{
  "head_dim": 32,
  "activation": "tanh_gelu",
  "qk_norm": false,
  "init_std_qkv": 0.0575,
  "beta1": 0.95,
  "decay_shape": "linear",
  "train_tokens": 141400000,
  "steps": 4555
}
Each number is 200 + 40 x the weight over its row's rms, rounded and kept within 0 to 999. Layers, rows and columns count from 0. The size before them is the row's rms in percent of the matrix's.

# layer 8 MLP up, 448x128, rms 0.171, rows 258-366, columns 0-63
095,201,237,201,250,238,143,161,229,235,205,190,235,145,163,255,206,221,224,198,224,238,157,161,213,183,195,230,187,190,209,235,179,204,216,197,269,178,196,172,196,148,136,202,227,227,182,174,151,148,223,187,152,305,175,197,210,181,224,196,96,177,196,231,236
078,134,203,218,168,175,182,272,173,139,218,250,207,167,198,168,238,158,207,247,163,232,167,178,211,162,299,230,246,253,268,191,164,237,127,159,216,134,206,178,253,226,179,243,267,227,144,266,183,156,160,190,193,198,187,236,230,254,183,203,202,248,156,233,245
111,167,198,164,238,195,164,199,219,235,195,215,255,271,284,186,260,214,192,233,176,251,171,185,272,197,225,191,169,137,215,151,144,165,158,222,232,231,158,132,246,195,122,135,122,225,222,161,215,209,263,313,213,177,165,227,207,206,114,217,154,154,130,192,160
111,191,292,260,188,154,143,177,110,225,246,149,196,191,265,274,236,288,199,172,211,240,170,265,206,218,181,161,196,307,208,207,214,196,183,265,276,191,140,221,192,252,225,163,177,192,205,211,170,214,158,205,233,234,229,203,197,119,203,196,210,181,232,211,177
104,231,230,233,172,191,216,196,278,181,150,232,199,201,281,198,197,197,238,203,122,215,128,170,217,225,216,164,218,215,186,185,188,218,208,230,181,227,152,270,286,251,165,194,206,228,247,144,234,202,222,220,229,218,181,150,199,185,244,238,334,175,224,195,190
100,227,266,206,210,164,241,232,149,213,186,215,109,155,173,114,120,158,226,208,238,164,208,225,80,196,205,212,148,228,228,190,244,222,165,158,230,201,191,281,194,139,226,178,176,165,317,138,207,218,236,245,269,171,153,192,184,201,242,240,196,178,176,165,157
096,105,256,189,191,204,197,257,191,201,163,251,208,180,132,123,184,149,212,214,194,160,249,209,135,226,245,169,179,155,200,278,195,242,197,195,180,253,200,151,122,229,189,153,186,257,221,170,125,238,170,227,292,190,139,225,157,248,187,184,207,315,183,154,181
099,205,181,265,198,155,191,168,221,269,176,174,217,203,193,230,181,179,140,181,195,225,124,160,168,260,163,224,220,203,203,238,279,204,107,151,164,144,167,174,216,214,154,195,184,173,149,246,235,268,190,213,197,163,178,241,209,145,182,205,252,218,239,163,196
105,228,181,247,160,187,217,164,180,191,177,228,236,269,184,187,269,242,207,200,241,233,228,176,230,270,177,227,178,178,238,143,189,142,207,207,232,176,230,247,219,199,226,143,265,218,159,221,184,232,207,230,230,180,170,142,126,227,245,195,197,111,218,203,267
101,226,158,159,170,222,170,133,131,192,259,232,173,211,208,131,212,146,188,227,240,194,159,204,245,211,190,216,215,205,130,196,171,176,193,181,249,235,255,185,249,237,229,156,230,109,204,179,191,198,221,169,261,185,202,189,240,267,198,225,218,199,227,129,274
098,212,194,155,171,152,152,208,146,189,191,221,187,185,230,177,238,237,243,145,145,150,176,170,185,203,299,217,126,226,125,189,260,221,206,302,227,163,136,266,244,179,163,220,148,129,128,228,169,214,232,193,186,144,141,189,186,247,231,170,194,155,202,133,174
099,174,195,200,163,234,203,192,214,268,236,224,206,230,197,208,225,220,204,173,117,243,227,222,130,185,287,202,205,305,132,239,122,182,178,189,186,252,243,227,168,155,195,145,218,114,182,178,237,215,253,225,248,276,180,179,206,184,153,191,199,151,131,170,250
097,248,196,238,181,267,160,188,247,246,177,235,207,243,276,171,286,181,221,199,251,192,217,229,142,198,159,249,181,214,169,334,170,218,169,205,168,189,194,218,157,133,229,136,179,186,194,239,168,199,193,199,197,201,240,228,177,214,71,217,165,262,133,168,152
100,167,224,159,160,154,238,119,226,184,197,203,244,242,168,247,181,189,191,224,263,167,233,235,140,200,204,201,151,242,195,214,287,244,219,172,177,201,191,220,250,265,199,234,143,223,163,153,225,186,141,183,237,236,179,204,250,232,149,139,270,220,174,259,209
094,166,210,150,226,241,151,204,207,173,182,228,165,288,168,190,202,202,226,138,182,139,242,265,188,237,111,198,188,180,176,174,201,189,185,215,193,247,133,223,202,218,163,186,254,185,215,207,230,214,172,135,228,163,185,198,231,172,136,268,174,164,127,115,258
105,224,150,230,204,247,257,253,215,224,152,205,185,217,218,281,223,208,198,126,184,173,162,148,198,145,221,174,176,134,152,249,196,243,153,191,239,183,180,217,175,176,259,209,221,175,146,215,228,110,186,204,176,171,194,235,196,217,214,173,189,168,239,217,210
110,169,185,195,182,135,206,179,223,231,203,171,196,212,108,196,194,222,135,176,232,171,191,223,175,227,208,241,226,247,138,167,153,134,143,202,160,218,240,188,236,242,251,172,160,204,180,151,190,198,101,179,219,164,152,144,148,220,173,196,218,119,177,208,196
105,233,156,193,209,293,193,174,196,264,211,108,218,198,186,222,210,245,149,210,189,255,193,244,165,131,204,170,254,182,199,235,257,209,204,136,215,247,221,183,176,228,193,162,229,214,201,284,148,195,152,302,176,284,112,222,199,166,188,192,230,218,194,149,126
107,285,197,166,180,183,221,178,248,212,246,172,251,164,224,212,170,169,196,132,171,186,161,173,150,197,211,165,265,200,188,216,245,256,197,141,143,190,278,176,199,213,172,251,218,183,259,300,158,134,216,168,225,208,132,235,170,162,216,188,302,170,154,145,204
096,205,151,181,164,209,174,242,242,194,149,231,198,239,239,263,167,222,144,228,193,236,168,187,214,213,245,128,205,223,208,244,146,233,162,211,185,193,185,287,184,216,241,193,98,155,179,261,154,243,226,202,212,171,256,163,144,175,261,233,188,147,229,191,245
097,242,271,159,235,171,193,211,211,233,133,164,195,235,210,160,241,272,107,201,169,213,264,244,202,149,207,118,261,199,192,191,197,213,187,198,235,186,148,225,172,159,200,163,145,151,148,236,159,221,249,129,269,259,242,172,204,168,228,145,109,179,158,159,198
098,168,193,259,224,143,213,167,159,137,222,155,188,176,221,183,273,166,150,224,163,210,185,232,198,229,281,211,188,192,175,284,129,132,178,170,227,232,203,176,190,223,229,138,217,203,170,204,228,241,154,224,291,184,199,230,149,138,242,192,208,175,169,249,211
108,215,221,237,144,201,197,176,154,231,222,227,168,251,192,238,213,218,117,172,203,186,142,209,129,208,133,174,140,238,147,167,164,158,194,207,212,200,262,181,228,252,120,181,123,191,179,220,207,196,171,225,219,257,245,223,205,200,233,146,214,176,161,240,135
107,185,234,223,110,153,172,153,190,162,202,164,233,198,222,244,180,215,260,220,175,205,194,183,202,208,271,209,200,154,164,230,261,176,237,248,229,235,154,250,221,200,263,220,235,166,220,205,172,198,100,162,275,196,223,204,217,181,262,199,170,164,219,154,247
107,206,195,134,226,236,175,151,182,135,165,205,235,195,216,186,258,247,172,179,168,167,159,296,241,222,178,188,198,164,245,243,202,186,153,162,246,265,162,192,253,122,154,190,231,265,181,189,213,220,281,204,148,209,168,169,201,179,204,163,138,168,206,180,240
091,236,198,258,205,163,197,154,162,196,204,226,254,168,221,202,231,190,221,146,238,162,198,164,179,164,204,201,183,156,85,168,231,208,175,189,179,224,184,257,149,155,185,161,223,144,296,276,188,218,268,184,196,165,171,121,214,213,246,161,214,186,204,218,197
098,221,156,235,171,231,198,242,121,217,219,224,295,85,145,204,194,222,172,98,179,264,229,210,197,168,224,182,125,211,218,215,205,181,208,220,177,129,212,170,139,242,233,188,167,210,181,158,211,170,229,216,199,207,235,212,216,237,214,174,187,192,109,115,166
094,178,142,222,191,210,189,228,217,230,193,197,268,278,135,201,190,178,156,195,186,211,266,231,253,183,222,174,204,243,214,209,178,217,170,236,170,200,236,157,254,211,256,142,154,113,193,175,166,182,154,206,248,154,260,183,171,148,205,158,275,164,176,154,196
098,208,165,217,211,247,235,156,261,235,203,256,207,209,173,202,220,193,169,202,178,220,213,285,186,194,224,115,223,152,201,138,180,181,165,197,302,143,174,122,217,232,179,210,157,270,211,249,207,192,175,219,236,214,218,279,138,136,112,158,245,171,295,203,180
098,162,220,183,188,165,245,214,207,238,258,140,195,187,212,227,113,199,192,168,168,183,191,176,248,266,227,232,248,170,159,191,223,231,144,222,170,172,187,177,168,205,250,158,295,124,196,201,245,137,141,208,226,225,199,210,231,193,187,222,147,224,202,154,229
105,221,127,292,191,198,228,234,187,163,226,254,194,234,141,209,225,185,180,278,122,220,107,170,214,240,185,170,175,189,141,171,187,171,161,196,187,167,211,213,254,234,202,191,196,173,121,205,250,182,260,213,242,162,219,233,224,244,227,174,205,212,203,220,268
090,212,221,171,196,111,230,190,266,203,201,268,297,223,133,237,171,179,181,131,226,165,167,177,228,260,238,123,192,125,146,160,237,198,175,262,194,229,139,179,234,193,226,191,149,211,152,231,197,192,181,153,262,115,240,178,221,257,196,172,171,289,259,153,204
100,138,275,200,236,190,166,215,158,278,223,178,172,262,126,239,217,217,180,213,162,145,225,188,185,173,204,152,170,213,159,239,192,178,216,295,223,236,158,235,224,197,184,238,271,162,165,218,228,121,175,175,200,235,228,165,169,229,217,186,216,195,177,222,228
097,147,250,252,239,186,197,220,224,273,188,260,264,289,156,165,215,172,222,209,198,308,122,223,202,253,204,134,196,185,157,240,196,142,192,171,145,202,175,176,185,183,140,215,201,202,225,173,204,164,220,187,152,207,254,120,224,218,211,206,193,204,192,220,219
104,165,191,180,120,138,297,202,237,171,212,192,250,171,201,201,153,221,170,206,229,128,199,208,271,180,170,125,159,321,215,233,183,209,172,244,218,297,134,218,190,192,188,260,172,195,174,176,228,204,176,229,225,212,210,167,194,191,250,203,164,270,292,175,268
097,198,155,191,180,132,185,189,231,222,150,264,194,175,199,222,203,171,184,153,174,111,199,213,95,155,187,201,151,155,193,226,160,214,184,190,278,254,206,223,252,155,185,184,217,194,175,194,148,171,220,251,162,235,201,210,172,211,171,225,145,128,222,243,167
100,220,162,312,211,205,206,236,178,201,251,156,229,152,224,176,247,196,147,238,200,154,134,251,186,302,244,194,170,194,219,212,195,152,168,258,135,164,170,221,178,201,181,169,173,130,221,202,182,217,217,187,246,187,183,206,227,186,212,166,249,182,281,208,205
112,217,197,252,162,240,155,151,254,183,151,158,151,210,242,240,212,186,178,248,163,181,193,232,177,161,239,190,230,255,145,198,129,182,163,170,201,279,242,242,219,205,171,170,228,195,167,179,209,203,254,176,194,230,227,254,274,168,219,232,219,201,175,154,197
096,149,238,209,242,208,200,203,173,310,232,179,172,231,225,224,208,239,197,164,224,232,253,225,153,220,162,192,188,230,176,88,185,207,168,253,164,244,139,240,170,245,144,227,140,184,224,262,224,198,200,213,211,181,160,195,245,182,204,230,181,240,194,157,177
092,177,170,229,125,189,197,270,220,216,225,217,231,193,217,151,197,243,141,207,252,156,199,175,196,109,189,235,241,119,169,185,190,117,130,234,268,172,188,177,177,143,181,135,186,211,258,185,255,149,242,201,208,179,288,179,181,296,191,136,103,227,137,165,205
092,300,133,201,204,251,127,185,198,252,258,264,177,172,176,203,167,181,219,209,139,229,165,295,203,237,170,132,186,210,140,192,185,210,212,239,158,204,205,292,165,116,254,215,167,243,206,199,293,202,112,178,210,193,216,196,242,197,177,138,185,206,146,195,203
100,200,216,210,193,205,213,142,251,235,169,227,138,233,206,119,211,132,185,162,227,196,156,212,153,217,163,127,182,239,238,294,241,242,233,167,182,144,164,125,200,164,197,178,205,187,160,252,152,174,183,236,216,240,201,238,268,228,79,136,211,195,184,121,192
102,199,278,222,168,209,231,201,270,201,188,155,233,308,145,215,244,191,210,210,277,232,209,237,207,323,231,218,183,148,217,159,217,150,176,210,178,250,206,220,220,266,239,177,131,167,176,224,216,198,298,192,223,200,226,214,210,153,286,223,250,240,200,202,221
111,171,222,227,227,175,117,241,107,200,194,229,187,213,207,238,227,212,196,141,239,267,212,203,236,248,169,198,181,218,129,287,219,151,187,224,172,170,189,122,282,225,217,166,167,156,202,232,131,204,198,176,180,188,258,206,216,255,176,143,203,122,210,138,209
092,193,220,194,180,259,158,221,237,232,205,200,129,183,196,258,216,193,197,169,215,214,138,250,177,130,244,199,178,158,250,157,264,222,226,202,190,281,238,217,198,206,203,253,248,261,191,161,278,243,280,230,212,213,209,123,116,198,174,188,199,252,265,194,148
111,165,123,227,246,196,239,216,224,192,113,245,191,229,223,265,193,205,222,174,222,243,131,211,217,181,206,173,225,214,206,212,210,215,135,211,211,157,142,213,163,214,148,128,182,272,147,187,222,165,223,242,210,192,124,103,186,199,250,172,207,246,170,142,183
099,213,166,218,210,168,252,146,136,218,156,182,147,112,169,242,234,236,169,132,162,218,158,205,191,171,199,156,252,179,179,211,298,257,142,240,180,215,212,148,148,191,152,273,245,218,194,200,235,134,107,207,235,155,142,186,163,200,168,137,222,220,140,147,251
106,252,230,173,152,253,212,239,205,250,158,161,167,219,217,223,97,220,217,204,234,178,166,241,139,226,256,168,182,177,218,159,122,162,221,200,190,197,204,195,197,235,213,200,226,131,198,225,175,310,202,199,146,118,186,160,150,182,195,160,189,225,148,112,196
096,207,123,253,218,182,213,250,198,208,202,267,237,163,187,245,203,270,181,217,172,253,220,194,222,124,220,180,180,219,232,201,244,176,146,207,179,165,196,206,198,207,160,162,149,153,225,116,216,218,171,289,229,248,243,198,214,123,198,231,168,111,200,230,223
095,212,186,245,176,285,199,142,165,216,207,227,209,252,190,140,295,216,181,265,170,223,266,99,189,217,174,133,248,191,204,194,211,187,166,246,208,261,172,218,201,151,184,185,148,166,218,206,210,168,194,265,216,188,191,256,165,209,181,177,147,134,178,135,249
092,185,218,171,219,184,193,181,175,220,220,231,263,189,261,221,194,247,202,220,177,287,175,168,271,226,137,144,162,203,146,166,231,224,164,182,256,81,129,260,326,194,207,284,218,251,185,295,208,175,151,119,260,170,206,216,216,190,239,146,233,202,223,223,156
089,242,191,163,177,174,117,120,171,205,280,264,255,153,157,191,209,199,194,282,215,254,193,147,151,195,205,151,238,221,142,235,244,180,194,235,228,138,218,190,235,192,243,142,146,204,147,131,213,205,225,167,229,329,218,158,257,198,170,167,194,191,150,245,238
090,81,194,254,239,193,218,218,176,187,179,112,185,257,145,168,119,200,208,230,150,174,169,247,200,205,208,235,193,186,178,237,177,192,223,278,245,163,265,209,205,222,237,215,271,157,213,274,265,240,212,207,305,215,142,139,160,194,197,155,251,241,208,249,221
096,163,222,153,198,232,195,214,264,295,213,198,182,222,272,194,168,190,173,179,289,232,202,185,262,226,154,236,233,263,151,202,202,228,170,283,200,239,266,227,129,226,154,208,218,171,149,177,216,292,195,198,164,164,222,141,180,152,241,121,239,207,251,157,193
106,121,148,134,222,248,203,176,200,197,167,222,236,198,261,188,210,154,119,291,225,214,166,204,169,294,200,252,149,168,268,192,196,131,168,229,172,181,137,170,196,227,126,182,168,179,218,221,220,242,220,154,244,138,199,227,131,225,205,177,206,226,190,198,184
122,178,201,239,213,236,198,197,217,222,237,248,256,291,155,188,183,222,135,151,180,289,199,264,181,255,216,184,251,260,171,139,153,177,120,159,181,153,224,152,222,140,183,188,171,229,126,240,227,153,156,146,182,203,203,175,236,180,216,154,180,132,177,212,245
098,181,161,251,201,247,241,261,169,183,176,217,156,234,197,241,166,164,190,177,172,207,167,151,215,200,289,173,172,203,193,269,214,211,210,180,188,199,149,211,197,271,231,194,234,193,229,147,158,223,183,258,216,131,160,155,168,175,205,239,205,174,206,167,213
104,259,219,196,220,241,238,164,267,147,194,217,254,216,191,187,172,151,214,122,266,292,206,206,176,219,207,157,209,183,269,292,177,184,153,163,205,184,198,224,233,194,202,195,180,162,271,199,171,242,274,238,253,177,237,160,138,165,205,158,223,209,164,229,180
106,183,187,192,156,228,197,213,205,207,174,145,170,230,196,195,198,170,226,247,166,214,169,217,218,229,258,209,159,190,212,239,250,154,246,252,202,180,232,193,190,163,177,188,205,220,274,233,200,154,224,242,221,168,167,181,104,238,278,198,189,85,102,225,223
099,151,175,119,229,227,143,228,187,258,141,148,168,188,212,200,232,208,173,254,155,184,199,208,182,215,205,137,185,158,204,171,253,121,194,172,209,207,262,280,285,210,216,247,184,247,195,197,287,241,183,225,273,225,174,182,220,228,236,163,210,210,200,217,193
103,213,234,118,203,241,196,206,227,240,178,184,162,223,153,219,137,143,218,227,178,194,182,230,182,206,259,188,191,170,268,251,192,235,205,173,213,138,272,210,189,220,217,200,270,181,216,145,210,211,232,212,263,160,246,174,222,274,177,237,195,160,168,197,219
101,186,225,223,196,129,170,221,281,211,177,139,253,208,189,208,202,222,210,107,149,134,242,221,161,206,214,222,224,192,171,210,140,172,205,204,179,105,202,136,213,204,182,231,194,204,166,244,186,203,181,229,212,226,189,210,171,245,144,191,217,245,197,103,279
098,179,153,224,223,216,236,230,184,158,164,125,202,227,193,207,194,154,206,160,207,219,137,115,254,210,270,157,159,156,221,183,226,184,275,169,153,129,179,195,208,175,234,212,265,197,258,215,141,224,223,155,149,159,237,138,221,163,210,204,200,256,263,150,147
108,199,187,169,118,163,191,241,159,258,257,200,215,160,242,206,231,178,190,239,179,222,223,239,247,249,182,194,180,186,199,228,215,261,197,204,235,226,204,243,185,232,150,116,143,204,104,227,221,243,229,232,217,195,196,226,135,208,144,264,229,197,146,234,255
094,216,241,240,223,281,192,224,142,246,219,199,211,309,133,198,181,221,170,191,200,147,173,211,226,278,121,160,170,162,141,219,193,207,205,188,206,239,146,203,195,223,230,182,272,178,209,267,226,254,165,169,142,248,255,210,226,219,165,140,140,139,169,177,155
103,182,224,247,226,193,210,228,165,211,252,196,265,194,154,186,230,135,218,224,162,207,106,150,213,212,254,177,177,210,200,226,125,250,189,161,256,211,245,220,196,136,174,209,222,231,87,147,214,212,169,145,238,244,150,220,181,126,198,179,241,168,199,122,214
096,159,211,169,174,177,190,198,160,187,186,271,185,163,211,208,210,247,182,213,168,218,220,139,267,203,201,214,213,206,151,185,250,230,167,139,158,160,224,234,137,192,153,58,215,219,251,174,139,227,160,234,230,162,196,182,224,210,240,208,253,203,253,135,238
086,282,144,156,244,304,148,243,150,192,211,189,204,260,202,188,197,242,196,248,116,287,162,177,214,237,164,179,217,147,176,215,203,157,207,205,178,297,192,171,138,197,171,169,135,202,205,140,181,257,142,270,233,225,236,160,246,142,152,224,130,200,183,180,244
086,192,265,155,218,227,218,156,285,226,233,265,155,193,181,157,152,140,178,189,220,178,206,174,176,203,187,214,162,198,214,270,285,209,227,168,284,217,224,200,172,156,240,210,149,221,198,211,212,253,226,243,154,187,245,164,169,269,202,159,221,245,166,155,197
107,227,202,246,240,248,194,175,211,152,135,138,161,178,183,185,256,143,165,183,202,172,172,227,248,213,219,176,228,185,240,167,200,193,212,198,204,218,258,277,179,236,160,189,244,164,234,224,206,220,228,286,174,188,283,187,150,183,175,214,131,140,222,203,228
099,131,219,86,195,216,179,236,198,213,153,190,180,247,186,253,214,197,183,189,165,195,166,220,168,190,235,215,226,240,112,224,173,162,137,186,226,183,213,160,213,189,166,224,192,206,169,207,144,192,269,207,200,298,244,204,229,246,120,193,201,212,203,216,191
091,187,210,228,233,134,162,199,166,239,118,219,203,219,242,219,259,154,223,130,166,222,239,219,235,222,230,194,218,256,182,253,220,229,230,185,245,222,198,226,209,153,202,116,248,210,156,225,239,195,218,229,230,270,159,186,236,226,221,160,117,118,207,174,221
100,260,237,168,235,192,146,205,169,146,255,147,166,176,222,206,285,226,199,245,161,200,131,292,193,176,215,223,141,185,286,216,137,203,194,183,115,200,168,167,214,177,233,151,238,197,198,217,203,223,194,203,163,287,179,222,196,229,181,225,230,162,229,179,242
097,218,190,133,193,193,163,220,234,195,228,251,175,173,232,170,165,218,208,198,263,245,218,228,334,187,182,175,177,191,235,247,267,162,201,146,220,221,206,231,142,168,175,194,182,198,202,161,164,179,228,199,209,252,221,123,185,152,199,180,178,187,199,198,188
099,211,305,163,122,211,170,187,168,204,141,176,200,260,160,250,223,260,148,190,223,190,168,212,161,186,216,179,181,129,216,179,168,179,209,212,202,276,193,281,166,181,192,183,102,166,240,173,180,284,203,140,198,242,206,260,179,250,221,167,216,194,187,176,166
100,144,184,164,215,209,226,247,215,221,206,221,180,270,204,192,153,145,141,148,228,211,228,158,258,284,259,226,202,217,271,199,224,115,158,177,238,131,126,158,184,131,225,208,273,142,251,131,169,295,196,189,217,140,164,109,218,260,178,175,246,245,156,154,156
088,215,218,230,182,192,103,178,164,213,208,222,167,224,246,205,191,151,232,203,162,143,208,121,180,259,189,223,206,245,146,206,251,161,181,163,173,262,207,213,199,220,116,247,256,162,189,243,186,184,224,194,177,196,215,150,236,213,187,205,163,259,226,204,198
096,230,185,174,210,220,226,187,211,194,169,221,184,132,225,179,147,244,120,216,140,160,237,265,206,150,145,142,194,247,178,241,147,259,158,171,215,159,242,235,197,213,237,193,275,220,135,219,199,157,269,179,230,181,169,249,204,200,160,185,144,157,184,237,189
099,194,215,146,206,196,274,151,248,187,185,234,237,199,189,289,193,202,197,219,196,123,130,230,156,177,260,275,233,171,221,220,153,210,131,102,182,232,188,211,215,242,174,87,140,149,177,234,180,212,247,173,212,145,202,241,198,220,192,243,179,185,285,148,231
096,246,214,200,222,171,74,242,182,117,162,288,187,189,198,144,172,189,180,198,182,146,227,181,245,206,150,240,169,195,158,188,237,162,157,214,256,238,174,135,137,253,178,197,176,193,247,195,177,266,193,201,178,206,245,192,327,193,141,174,174,181,173,164,218
104,251,226,163,170,176,258,130,177,203,204,173,128,212,198,252,230,248,150,135,188,198,204,251,218,196,220,196,144,195,199,173,204,190,206,151,250,255,246,247,195,210,201,282,175,207,218,266,125,232,198,206,183,178,204,229,164,219,254,175,128,129,265,127,207
087,240,265,163,167,259,152,258,162,170,190,246,188,211,261,224,211,256,211,139,230,156,175,188,155,242,238,194,199,257,122,235,237,154,164,180,202,194,231,210,95,156,170,196,187,255,237,247,205,182,173,200,195,172,217,170,238,225,227,159,223,229,209,232,159
107,221,261,168,195,223,229,244,145,213,184,180,285,244,221,218,213,200,160,194,137,164,174,175,190,213,160,285,145,212,206,214,192,244,190,156,181,179,148,213,164,113,193,236,184,68,170,217,260,224,173,276,179,271,224,179,163,232,186,163,247,206,207,109,160
105,208,229,194,121,234,174,148,203,230,150,242,146,202,140,196,177,123,194,146,169,206,190,257,224,290,267,182,176,306,187,173,242,131,169,220,214,218,154,163,194,177,129,177,199,272,202,266,185,257,239,172,142,190,223,254,221,209,201,205,172,208,187,192,240
096,237,245,209,210,208,216,191,300,224,157,198,175,253,176,286,191,136,264,180,99,190,132,222,204,240,190,160,152,201,152,166,233,160,195,235,271,166,216,208,225,169,211,148,201,144,188,275,122,218,251,283,223,241,172,154,247,188,191,176,184,240,218,206,236
117,240,167,167,205,215,211,201,207,166,161,229,238,160,192,217,246,271,165,202,224,169,155,310,241,218,215,200,217,216,169,211,139,162,208,230,177,261,228,298,169,176,209,183,214,233,180,283,185,198,176,191,261,227,83,220,163,175,221,199,158,164,234,147,266
102,211,176,254,254,218,192,180,157,252,213,215,235,274,185,284,175,221,160,158,142,168,164,239,253,164,226,170,167,133,163,159,159,222,208,211,205,227,211,249,186,216,180,245,145,168,128,174,200,311,220,186,165,155,144,216,187,158,160,255,266,228,221,193,134
098,174,130,177,278,211,189,180,188,158,169,158,154,276,155,249,225,206,147,263,232,263,175,183,197,174,233,170,191,186,165,236,135,168,193,156,225,229,213,207,234,172,191,115,225,173,157,190,190,223,236,200,163,228,89,209,161,245,214,171,211,172,119,190,189
091,241,251,129,272,124,173,174,153,235,194,251,173,187,150,272,268,160,121,229,124,161,244,198,170,209,153,198,201,245,180,187,228,240,203,199,153,207,186,152,210,204,231,241,216,219,186,189,202,208,210,258,223,203,147,210,176,159,117,225,288,180,178,180,247
103,200,243,198,231,263,156,168,226,235,145,215,145,189,219,181,172,186,148,153,205,191,187,198,180,154,213,140,217,187,212,166,257,246,184,211,145,229,165,171,175,249,158,227,219,210,142,149,231,125,204,268,269,232,200,205,178,154,191,181,183,247,243,212,182
102,243,153,228,217,208,214,156,169,169,220,171,230,199,168,236,182,192,201,198,183,214,232,252,227,242,173,170,227,209,175,206,160,181,140,145,140,164,179,229,232,237,273,241,152,203,209,272,209,276,119,278,138,227,158,134,225,272,198,213,172,269,171,163,183
104,185,211,216,198,230,145,218,165,200,125,131,288,208,243,193,215,203,255,220,239,304,200,183,166,213,121,90,180,227,157,246,165,177,142,161,230,208,183,140,222,178,144,175,233,185,211,161,210,215,131,266,219,229,217,212,205,201,239,173,253,216,166,194,203
096,220,227,155,145,138,201,178,190,190,208,206,177,279,218,222,199,71,178,211,168,133,231,225,242,168,224,230,226,163,227,275,251,180,188,287,209,204,165,184,187,152,283,158,243,232,220,283,203,174,216,188,190,213,249,125,230,206,140,220,162,224,222,186,130
103,186,232,172,151,201,195,184,257,146,165,285,217,233,224,231,194,163,173,221,170,229,207,139,204,196,99,165,197,237,207,261,152,152,221,273,222,141,116,254,177,181,154,181,290,183,138,242,190,91,204,232,172,213,243,186,175,259,226,232,173,259,216,224,223
096,104,247,210,204,190,255,173,177,225,282,179,194,181,225,242,194,262,208,251,126,220,219,179,250,222,257,113,302,272,209,162,206,228,124,174,171,161,111,198,241,195,179,265,179,215,114,168,208,239,162,196,239,235,187,233,191,161,221,182,174,138,218,195,211
090,237,151,231,207,207,117,183,305,231,194,182,180,147,223,216,218,202,211,161,245,247,235,115,180,215,184,182,230,170,217,287,166,195,140,228,147,217,172,239,210,187,194,194,230,170,185,195,179,245,210,233,298,233,223,238,270,257,125,180,195,153,192,140,259
101,237,224,263,226,163,199,235,218,169,298,185,201,149,180,241,313,165,175,150,241,236,239,169,241,192,102,194,188,169,179,217,260,141,143,162,148,209,195,208,187,275,131,209,262,188,178,238,170,202,175,169,239,198,181,232,230,240,218,156,256,225,210,148,125
108,241,238,234,244,199,228,211,276,162,269,179,217,167,206,122,221,206,107,233,243,246,243,181,122,194,194,177,175,127,167,210,152,160,116,132,176,173,254,180,188,199,236,195,192,167,246,155,150,290,172,200,229,186,168,193,208,185,195,106,180,143,175,191,177
110,187,295,214,298,174,215,141,98,217,226,170,234,164,189,237,216,196,225,273,209,171,128,180,182,161,187,193,197,230,167,224,188,149,150,266,197,157,199,240,224,243,179,237,190,208,169,197,211,200,209,211,159,158,182,163,139,210,167,248,108,200,137,193,173
094,210,192,234,164,196,152,196,166,192,167,208,230,213,183,158,180,160,194,243,165,139,189,227,234,232,166,193,68,167,176,188,162,202,174,186,197,152,236,169,168,235,131,194,209,184,229,192,221,199,214,159,110,195,229,134,221,263,287,201,229,229,290,170,155
102,193,278,210,240,210,249,183,227,186,201,180,257,193,229,220,174,184,187,246,198,229,165,104,215,139,224,230,189,238,205,160,175,172,190,219,233,235,164,218,179,223,233,173,142,225,210,215,181,239,291,252,209,167,210,236,246,273,227,130,183,119,170,189,183
101,154,242,218,178,236,214,191,252,218,253,207,204,134,306,193,167,150,182,227,264,171,142,258,174,197,176,217,157,201,208,168,148,159,98,157,257,247,163,263,218,243,204,160,179,186,209,138,176,180,268,197,196,133,179,228,189,207,273,235,159,145,186,176,220
093,269,201,143,198,212,277,194,173,215,222,216,130,196,256,163,141,169,206,118,193,298,207,228,214,240,268,235,200,221,232,220,137,102,134,176,209,224,192,223,241,129,257,220,168,212,127,244,120,250,161,197,141,233,191,206,220,158,130,87,163,235,274,202,218
119,196,127,153,237,209,197,140,243,155,214,194,178,249,205,187,153,185,161,177,167,276,236,220,236,196,185,193,229,190,213,180,270,202,182,208,260,197,242,236,159,229,240,249,180,192,244,237,203,215,157,268,173,247,150,242,119,217,210,183,212,141,250,216,234
107,151,229,273,285,160,208,147,171,180,274,170,265,168,193,197,172,155,175,179,116,203,136,215,245,233,174,179,148,218,183,255,180,132,130,137,215,204,260,161,212,174,197,149,197,220,227,218,214,258,193,231,121,217,173,172,192,190,177,238,224,133,210,201,184
110,173,162,284,246,234,241,163,173,167,184,174,210,211,185,192,156,207,206,191,196,283,147,225,273,188,160,148,187,243,184,169,259,106,156,257,234,226,236,180,205,238,150,267,184,155,112,252,159,284,156,158,169,194,202,208,172,192,225,236,192,175,202,171,181
090,211,236,262,162,241,262,185,182,221,169,149,161,260,159,169,241,167,271,236,182,248,192,227,160,64,180,179,184,237,162,238,211,190,204,186,217,204,179,209,198,129,203,170,191,224,172,246,233,157,273,210,214,230,184,133,113,227,202,259,189,202,206,138,224
112,314,189,228,183,233,80,157,181,231,168,229,186,208,197,191,227,287,170,168,249,224,183,225,196,180,186,178,190,156,230,204,178,195,146,170,203,114,213,204,222,210,172,227,216,209,238,216,188,231,262,250,111,184,192,234,110,207,196,253,276,202,168,199,148
108,119,187,242,220,167,275,171,151,281,261,153,181,228,190,243,254,208,140,209,144,124,179,244,190,230,151,174,209,245,141,228,224,176,190,155,257,177,218,174,278,223,174,219,260,119,227,229,249,212,213,176,223,158,251,184,146,148,225,171,198,181,202,178,216